config = dict(
    num_attention_heads=4,
    rope_fraction=1.0,
    max_grad_norm=0.5,
    batch_tokens=131072,
)
Each number is 50 + 10 x the weight over its row's rms, rounded and kept within 0 to 99. Layers, rows and columns count from 0. The size before them is the row's rms in percent of the matrix's.

# layer 4 attention key, 256x384, rms 0.0567, rows 191, columns 0-127
092:48 46 43 47 45 47 32 65 64 75 56 51 42 44 52 59 42 40 32 54 51 49 48 55 49 46 45 49 51 36 53 47 67 36 67 57 43 38 55 42 28 50 58 40 51 43 64 62 28 41 49 69 42 48 38 48 62 60 45 33 51 41 55 38 73 25 63 42 45 45 67 51 57 58 46 53 50 39 45 61 42 45 58 33 53 52 52 39 40 72 57 56 71 55 50 40 35 62 60 44 66 56 49 50 53 47 46 58 37 51 34 58 39 56 53 41 33 45 70 42 39 47 51 52 46 47 22 58
# layer 4 attention value, 256x384, rms 0.0493, rows 128-140, columns 0-127
096:34 59 53 48 37 37 54 49 57 50 40 43 48 39 59 51 47 66 54 50 43 35 45 47 46 52 41 36 48 44 56 52 47 48 38 63 56 41 52 53 41 38 49 38 49 28 61 44 47 55 63 43 56 50 62 47 61 34 61 42 31 68 41 59 40 51 49 33 48 59 50 58 51 64 32 60 54 60 52 61 68 45 55 44 66 59 56 53 43 63 42 52 63 51 59 55 36 43 49 55 40 47 42 55 50 46 59 45 48 37 53 53 48 49 38 44 71 56 28 52 38 73 50 43 49 53 61 49
099:58 30 43 57 50 64 38 31 50 55 52 61 51 60 35 48 46 73 43 65 47 55 66 71 33 32 50 48 38 57 50 44 48 38 50 59 50 47 47 57 43 35 57 68 43 38 68 56 54 53 62 53 45 26 61 54 41 39 52 56 45 53 60 48 59 50 67 55 34 43 56 48 56 50 41 40 64 51 42 46 53 46 49 64 59 65 70 59 53 49 48 62 62 49 52 40 61 57 52 52 54 40 34 70 61 56 52 46 54 56 53 42 64 57 55 42 52 45 50 48 46 54 69 70 44 47 29 59
102:66 50 54 65 63 33 50 42 49 58 38 51 45 46 51 43 54 57 51 53 69 43 27 50 59 50 47 47 38 71 56 65 63 31 50 57 58 42 47 12 41 46 62 40 60 53 49 45 38 50 31 52 64 57 59 48 81 35 41 48 50 62 42 54 64 58 63 53 41 38 58 48 61 58 47 53 37 40 47 52 51 51 55 65 67 49 47 52 57 43 57 59 51 58 49 55 52 70 47 48 43 68 33 42 53 58 54 50 54 44 65 40 38 61 40 44 60 59 41 40 48 45 64 35 52 67 44 57
098:54 53 64 50 51 48 42 51 51 44 46 61 45 51 51 48 56 64 41 41 77 62 65 55 37 57 68 49 56 52 50 33 40 44 45 62 58 42 34 35 39 54 46 51 74 57 41 51 43 47 61 46 58 52 40 53 70 70 43 56 50 48 54 49 68 41 66 36 30 46 33 51 57 55 42 56 53 66 68 57 46 47 51 44 47 56 45 51 53 56 58 51 45 46 38 68 57 65 35 48 40 56 34 26 47 54 56 32 41 49 42 66 61 40 39 52 58 50 50 49 36 57 64 65 43 61 38 38
099:48 62 67 57 54 42 63 33 34 53 60 45 47 49 67 43 36 52 52 46 39 31 52 61 42 30 53 55 45 44 43 44 51 67 60 57 50 37 48 54 59 55 58 46 36 57 42 37 49 59 57 59 50 42 35 32 58 50 70 68 46 42 57 35 54 66 50 53 46 55 54 32 46 56 53 60 51 57 54 46 32 45 60 53 45 53 32 66 61 63 42 41 54 39 45 49 50 52 45 45 51 49 48 52 51 41 42 34 64 49 47 59 52 48 37 48 46 47 52 48 45 39 51 36 61 49 48 61
097:59 57 40 42 41 39 52 46 61 52 57 49 40 51 57 66 66 60 53 51 54 43 61 40 48 70 47 53 60 44 40 61 24 70 61 48 58 53 46 52 46 65 47 76 57 61 54 54 50 48 58 44 53 58 51 49 51 56 49 52 45 53 45 43 70 52 38 56 44 51 36 41 48 70 46 65 58 69 50 51 63 30 53 56 44 57 52 34 52 63 45 55 63 51 39 58 65 58 59 33 53 52 46 43 62 45 52 43 59 48 55 46 63 37 65 46 55 44 53 61 48 43 44 60 57 47 40 48
096:53 55 55 51 52 68 40 57 51 49 47 44 42 27 38 43 44 34 47 60 52 35 55 50 48 42 51 47 65 50 58 30 39 50 39 67 28 41 44 48 52 39 50 44 53 52 34 36 46 42 49 35 35 47 53 42 49 62 38 58 43 58 35 66 42 63 49 41 54 30 57 45 40 59 56 58 48 46 38 42 45 56 57 51 30 40 58 45 47 48 34 42 62 50 46 51 49 57 55 29 35 43 52 58 34 47 67 53 56 53 55 58 55 44 44 39 64 45 47 39 36 66 58 59 55 55 46 48
095:52 49 46 47 39 69 30 48 49 47 59 61 52 51 40 56 58 39 49 46 56 53 57 48 32 35 47 42 54 41 55 55 38 47 45 59 46 51 60 64 49 62 55 57 51 29 55 52 64 46 48 49 45 45 39 58 65 58 47 47 16 52 50 46 54 63 49 44 69 58 56 61 46 50 47 51 62 41 39 72 41 41 41 54 75 43 61 47 42 50 58 58 33 66 45 39 61 58 43 46 64 52 69 70 61 43 33 41 47 38 53 52 50 66 54 50 62 56 53 65 40 51 67 39 58 47 58 57
100:60 55 44 52 43 67 49 46 53 42 46 59 54 34 43 38 57 50 53 37 49 59 34 61 55 33 49 44 50 57 48 52 52 41 47 54 53 29 63 36 77 48 44 30 56 62 47 60 31 54 39 66 53 48 35 42 46 36 48 25 56 45 54 40 36 33 58 49 63 40 71 40 66 52 29 33 43 31 57 57 59 60 53 49 54 63 55 45 34 52 33 40 49 46 54 71 41 52 65 41 55 53 38 44 42 63 34 56 67 33 59 46 34 48 60 33 45 44 59 29 50 39 49 56 47 33 49 68
094:39 45 40 39 66 41 48 46 56 54 58 49 56 44 68 52 50 53 54 50 53 53 49 32 41 48 47 38 60 49 30 59 46 51 36 54 39 36 25 42 50 55 53 60 47 53 58 38 36 64 52 52 62 41 55 59 71 46 56 57 43 41 44 47 44 58 64 44 41 43 57 51 62 55 54 42 43 42 40 50 70 35 58 44 43 50 44 53 51 35 45 55 46 42 54 65 48 61 68 25 61 55 58 52 57 59 38 38 58 56 42 52 46 45 46 49 50 58 47 47 48 17 39 53 36 55 54 59
099:46 53 57 55 50 40 44 46 43 53 36 55 51 28 47 60 50 43 72 61 44 46 50 30 40 45 52 59 60 54 48 66 69 51 52 49 40 65 44 51 57 59 50 59 45 45 45 47 46 57 43 51 63 41 59 64 56 62 53 56 36 58 60 58 55 48 41 58 55 40 53 40 61 37 41 57 45 45 53 54 49 60 28 63 63 39 50 47 57 60 55 66 39 59 41 36 52 40 47 55 44 56 32 30 48 25 46 53 49 50 56 61 65 52 31 52 52 50 40 56 56 33 32 44 70 52 45 65
092:51 66 47 49 46 55 48 55 80 54 43 58 52 57 50 50 53 56 51 57 59 39 62 40 47 42 49 39 56 45 57 40 48 31 40 69 47 69 48 48 51 51 67 44 65 47 69 76 35 71 66 57 58 52 40 52 55 54 42 49 51 47 39 68 56 46 55 47 59 46 55 54 58 50 55 45 63 42 45 62 64 40 49 53 61 50 46 66 44 50 35 48 66 52 46 48 36 51 46 52 61 29 69 49 61 42 46 43 49 65 63 47 47 51 40 47 53 46 44 42 50 53 52 38 42 65 93 65
102:58 56 44 45 47 49 63 35 34 60 64 46 36 41 55 54 55 35 56 64 42 73 35 45 51 58 38 33 55 56 58 41 55 40 42 55 65 45 43 61 57 62 48 30 51 39 47 54 59 47 48 37 45 34 64 47 50 28 43 64 36 53 46 40 37 49 56 44 44 42 61 48 45 57 53 49 48 48 44 55 52 48 61 44 49 37 55 66 41 51 64 41 47 35 49 58 71 61 63 47 42 44 56 48 50 39 57 42 39 40 28 58 58 36 58 57 51 46 54 43 53 40 53 58 56 66 52 50
# layer 4 attention output (transposed), 256x384, rms 0.0836, rows 128-139, columns 0-127
101:35 54 40 50 27 46 53 40 54 70 41 44 39 53 39 56 45 36 39 56 39 50 46 45 46 39 58 49 56 54 39 60 48 51 43 47 39 40 40 58 41 39 43 42 51 49 57 61 50 46 49 50 45 36 49 49 53 49 61 57 52 43 53 44 55 49 54 49 53 75 42 55 52 27 55 47 59 39 49 25 49 49 64 49 51 55 41 57 57 53 66 60 48 38 54 30 51 61 37 55 47 57 41 43 58 44 63 75 50 55 60 58 57 43 29 49 43 63 55 53 62 70 54 55 47 45 59 48
106:52 33 42 49 66 68 41 66 38 28 59 62 42 39 67 40 62 49 49 53 58 61 48 50 54 60 71 60 61 55 49 45 48 60 60 64 47 58 47 48 60 24 42 32 54 64 51 44 66 59 46 60 52 57 39 53 55 52 52 60 50 56 57 35 55 35 34 62 38 38 69 47 55 42 47 50 69 46 47 32 42 55 70 45 44 49 60 47 56 48 53 38 55 54 45 47 51 56 48 58 54 33 50 53 44 64 38 32 43 42 40 47 43 52 47 58 33 39 51 51 61 70 59 66 58 62 67 57
106:45 38 56 63 51 57 46 42 63 41 38 55 62 68 20 37 41 33 65 37 40 63 56 62 39 40 57 45 42 35 55 58 41 45 50 64 52 40 50 68 63 55 64 43 45 39 45 31 52 44 55 53 51 48 34 48 52 66 48 42 62 41 59 58 39 46 64 65 49 58 50 38 50 46 53 55 47 56 70 46 70 43 47 41 44 36 52 47 45 66 73 48 40 51 52 42 37 50 43 55 53 55 48 68 58 43 42 55 55 49 46 50 52 60 74 53 53 54 44 40 46 52 41 32 48 48 57 51
101:58 61 46 37 40 47 67 52 58 52 41 31 53 45 43 54 50 57 37 52 41 45 32 52 41 37 60 60 54 52 54 49 49 60 51 58 53 59 47 50 57 57 44 69 59 40 62 52 49 43 49 56 50 57 48 50 42 45 57 55 46 52 26 32 51 53 41 50 61 58 52 72 46 39 42 58 38 53 60 69 45 59 67 51 37 46 37 49 53 55 39 56 49 48 44 46 54 76 61 57 52 58 49 60 51 56 40 38 49 44 37 53 51 24 42 61 32 51 38 51 37 37 53 40 67 61 63 65
103:55 67 44 34 52 42 37 53 62 42 73 43 70 48 32 47 59 38 35 46 42 53 40 42 36 53 68 57 42 31 62 46 33 36 58 46 41 40 47 65 27 58 46 56 50 38 40 51 58 60 49 50 38 47 56 52 33 58 63 56 26 48 22 53 53 29 52 58 54 40 60 63 51 56 42 42 45 49 41 29 60 39 52 49 42 57 35 55 59 53 46 63 51 60 52 29 65 61 54 53 65 49 34 40 64 42 52 75 48 50 37 59 57 51 75 47 64 53 47 33 46 40 58 48 53 32 58 56
100:35 49 50 46 58 41 54 52 55 67 47 57 57 45 70 42 53 58 38 40 41 61 48 54 50 49 41 41 35 50 31 54 44 50 51 48 54 46 64 59 64 55 56 54 59 51 49 46 21 52 56 63 54 64 47 46 55 55 29 36 52 40 46 44 72 43 59 64 49 59 60 68 43 54 45 42 32 71 47 37 52 84 47 51 51 39 61 45 45 69 46 59 56 44 51 54 56 52 47 51 48 38 44 47 54 51 49 53 43 54 40 50 44 53 60 60 51 39 62 59 51 72 45 63 51 55 64 55
102:50 55 51 58 59 61 48 36 61 62 67 64 51 41 64 58 35 42 53 63 50 56 55 40 43 51 50 35 72 57 40 38 46 63 65 53 54 61 42 36 56 46 47 41 46 56 44 53 49 45 29 56 55 52 54 59 55 25 39 59 67 49 37 41 63 48 52 53 28 52 51 61 55 28 46 47 47 71 46 61 33 51 56 23 69 34 62 50 45 74 50 37 35 58 50 43 55 54 41 50 32 53 49 42 59 54 33 33 52 59 65 56 39 58 68 46 56 56 60 44 49 64 55 50 51 54 48 43
103:49 32 43 66 63 52 55 34 36 39 38 38 24 49 31 32 47 60 59 61 38 56 35 52 63 50 55 48 41 63 41 41 50 48 64 63 45 35 54 56 44 43 47 34 43 71 63 47 48 54 35 55 56 31 39 67 54 51 51 54 52 54 40 44 26 57 40 69 58 61 53 51 58 29 58 43 54 57 49 54 46 50 38 50 64 59 54 49 63 57 40 54 58 45 38 51 49 60 53 56 12 57 56 35 65 45 55 46 45 59 54 51 51 52 23 66 61 52 54 56 56 58 39 52 50 44 38 57
108:74 56 55 31 49 67 36 39 48 49 47 31 66 58 46 64 52 37 46 52 56 74 49 65 32 50 64 42 55 43 73 29 46 56 56 39 49 36 62 33 51 56 45 62 60 38 53 56 47 56 42 40 47 52 49 46 48 68 44 42 36 45 57 48 47 68 61 56 46 72 27 47 51 49 59 54 37 62 44 52 57 54 49 62 58 45 45 38 41 27 57 44 49 65 24 55 62 42 47 40 48 50 60 48 50 50 40 43 54 36 44 44 64 69 70 68 39 55 43 32 55 58 50 41 66 38 51 51
101:59 58 38 63 53 46 49 55 41 60 41 43 77 43 37 45 49 44 44 62 47 64 44 33 55 65 44 63 42 51 56 47 45 57 59 55 49 42 63 41 43 44 51 64 56 75 35 53 42 62 50 46 42 38 45 46 60 61 39 58 46 48 49 46 56 61 56 52 42 42 55 57 54 55 53 48 57 69 57 40 48 47 39 40 48 33 42 57 60 57 68 50 52 49 46 53 66 55 62 50 51 59 56 44 55 49 32 56 57 52 70 71 41 39 46 62 63 40 57 45 64 29 55 52 38 72 39 45
103:42 41 56 57 50 56 52 59 47 52 61 52 46 56 31 56 60 37 45 38 66 47 51 55 41 76 55 65 24 44 40 44 54 60 47 33 51 47 29 46 48 62 55 41 58 69 35 36 38 64 65 60 51 60 39 47 57 48 59 55 45 54 41 61 64 56 57 60 38 52 46 49 58 36 58 56 57 48 54 45 43 40 38 48 50 37 46 51 42 48 49 55 59 35 59 53 54 53 46 46 51 45 35 54 59 32 54 63 75 54 41 65 42 41 38 52 52 31 52 58 42 41 48 45 36 57 55 43
096:59 46 45 59 40 50 41 43 54 49 35 47 69 48 63 46 52 47 74 49 49 51 34 31 46 38 60 44 36 49 44 53 46 57 61 45 58 49 48 48 48 57 52 43 35 68 51 47 67 48 69 67 46 39 41 46 55 51 45 69 51 52 65 39 38 42 63 70 53 52 40 39 52 51 48 49 58 50 50 45 49 40 35 61 49 52 56 38 34 56 56 49 55 64 44 56 57 49 53 45 37 57 56 42 48 58 49 68 62 55 71 56 77 43 38 57 44 37 30 36 42 39 53 62 53 37 43 43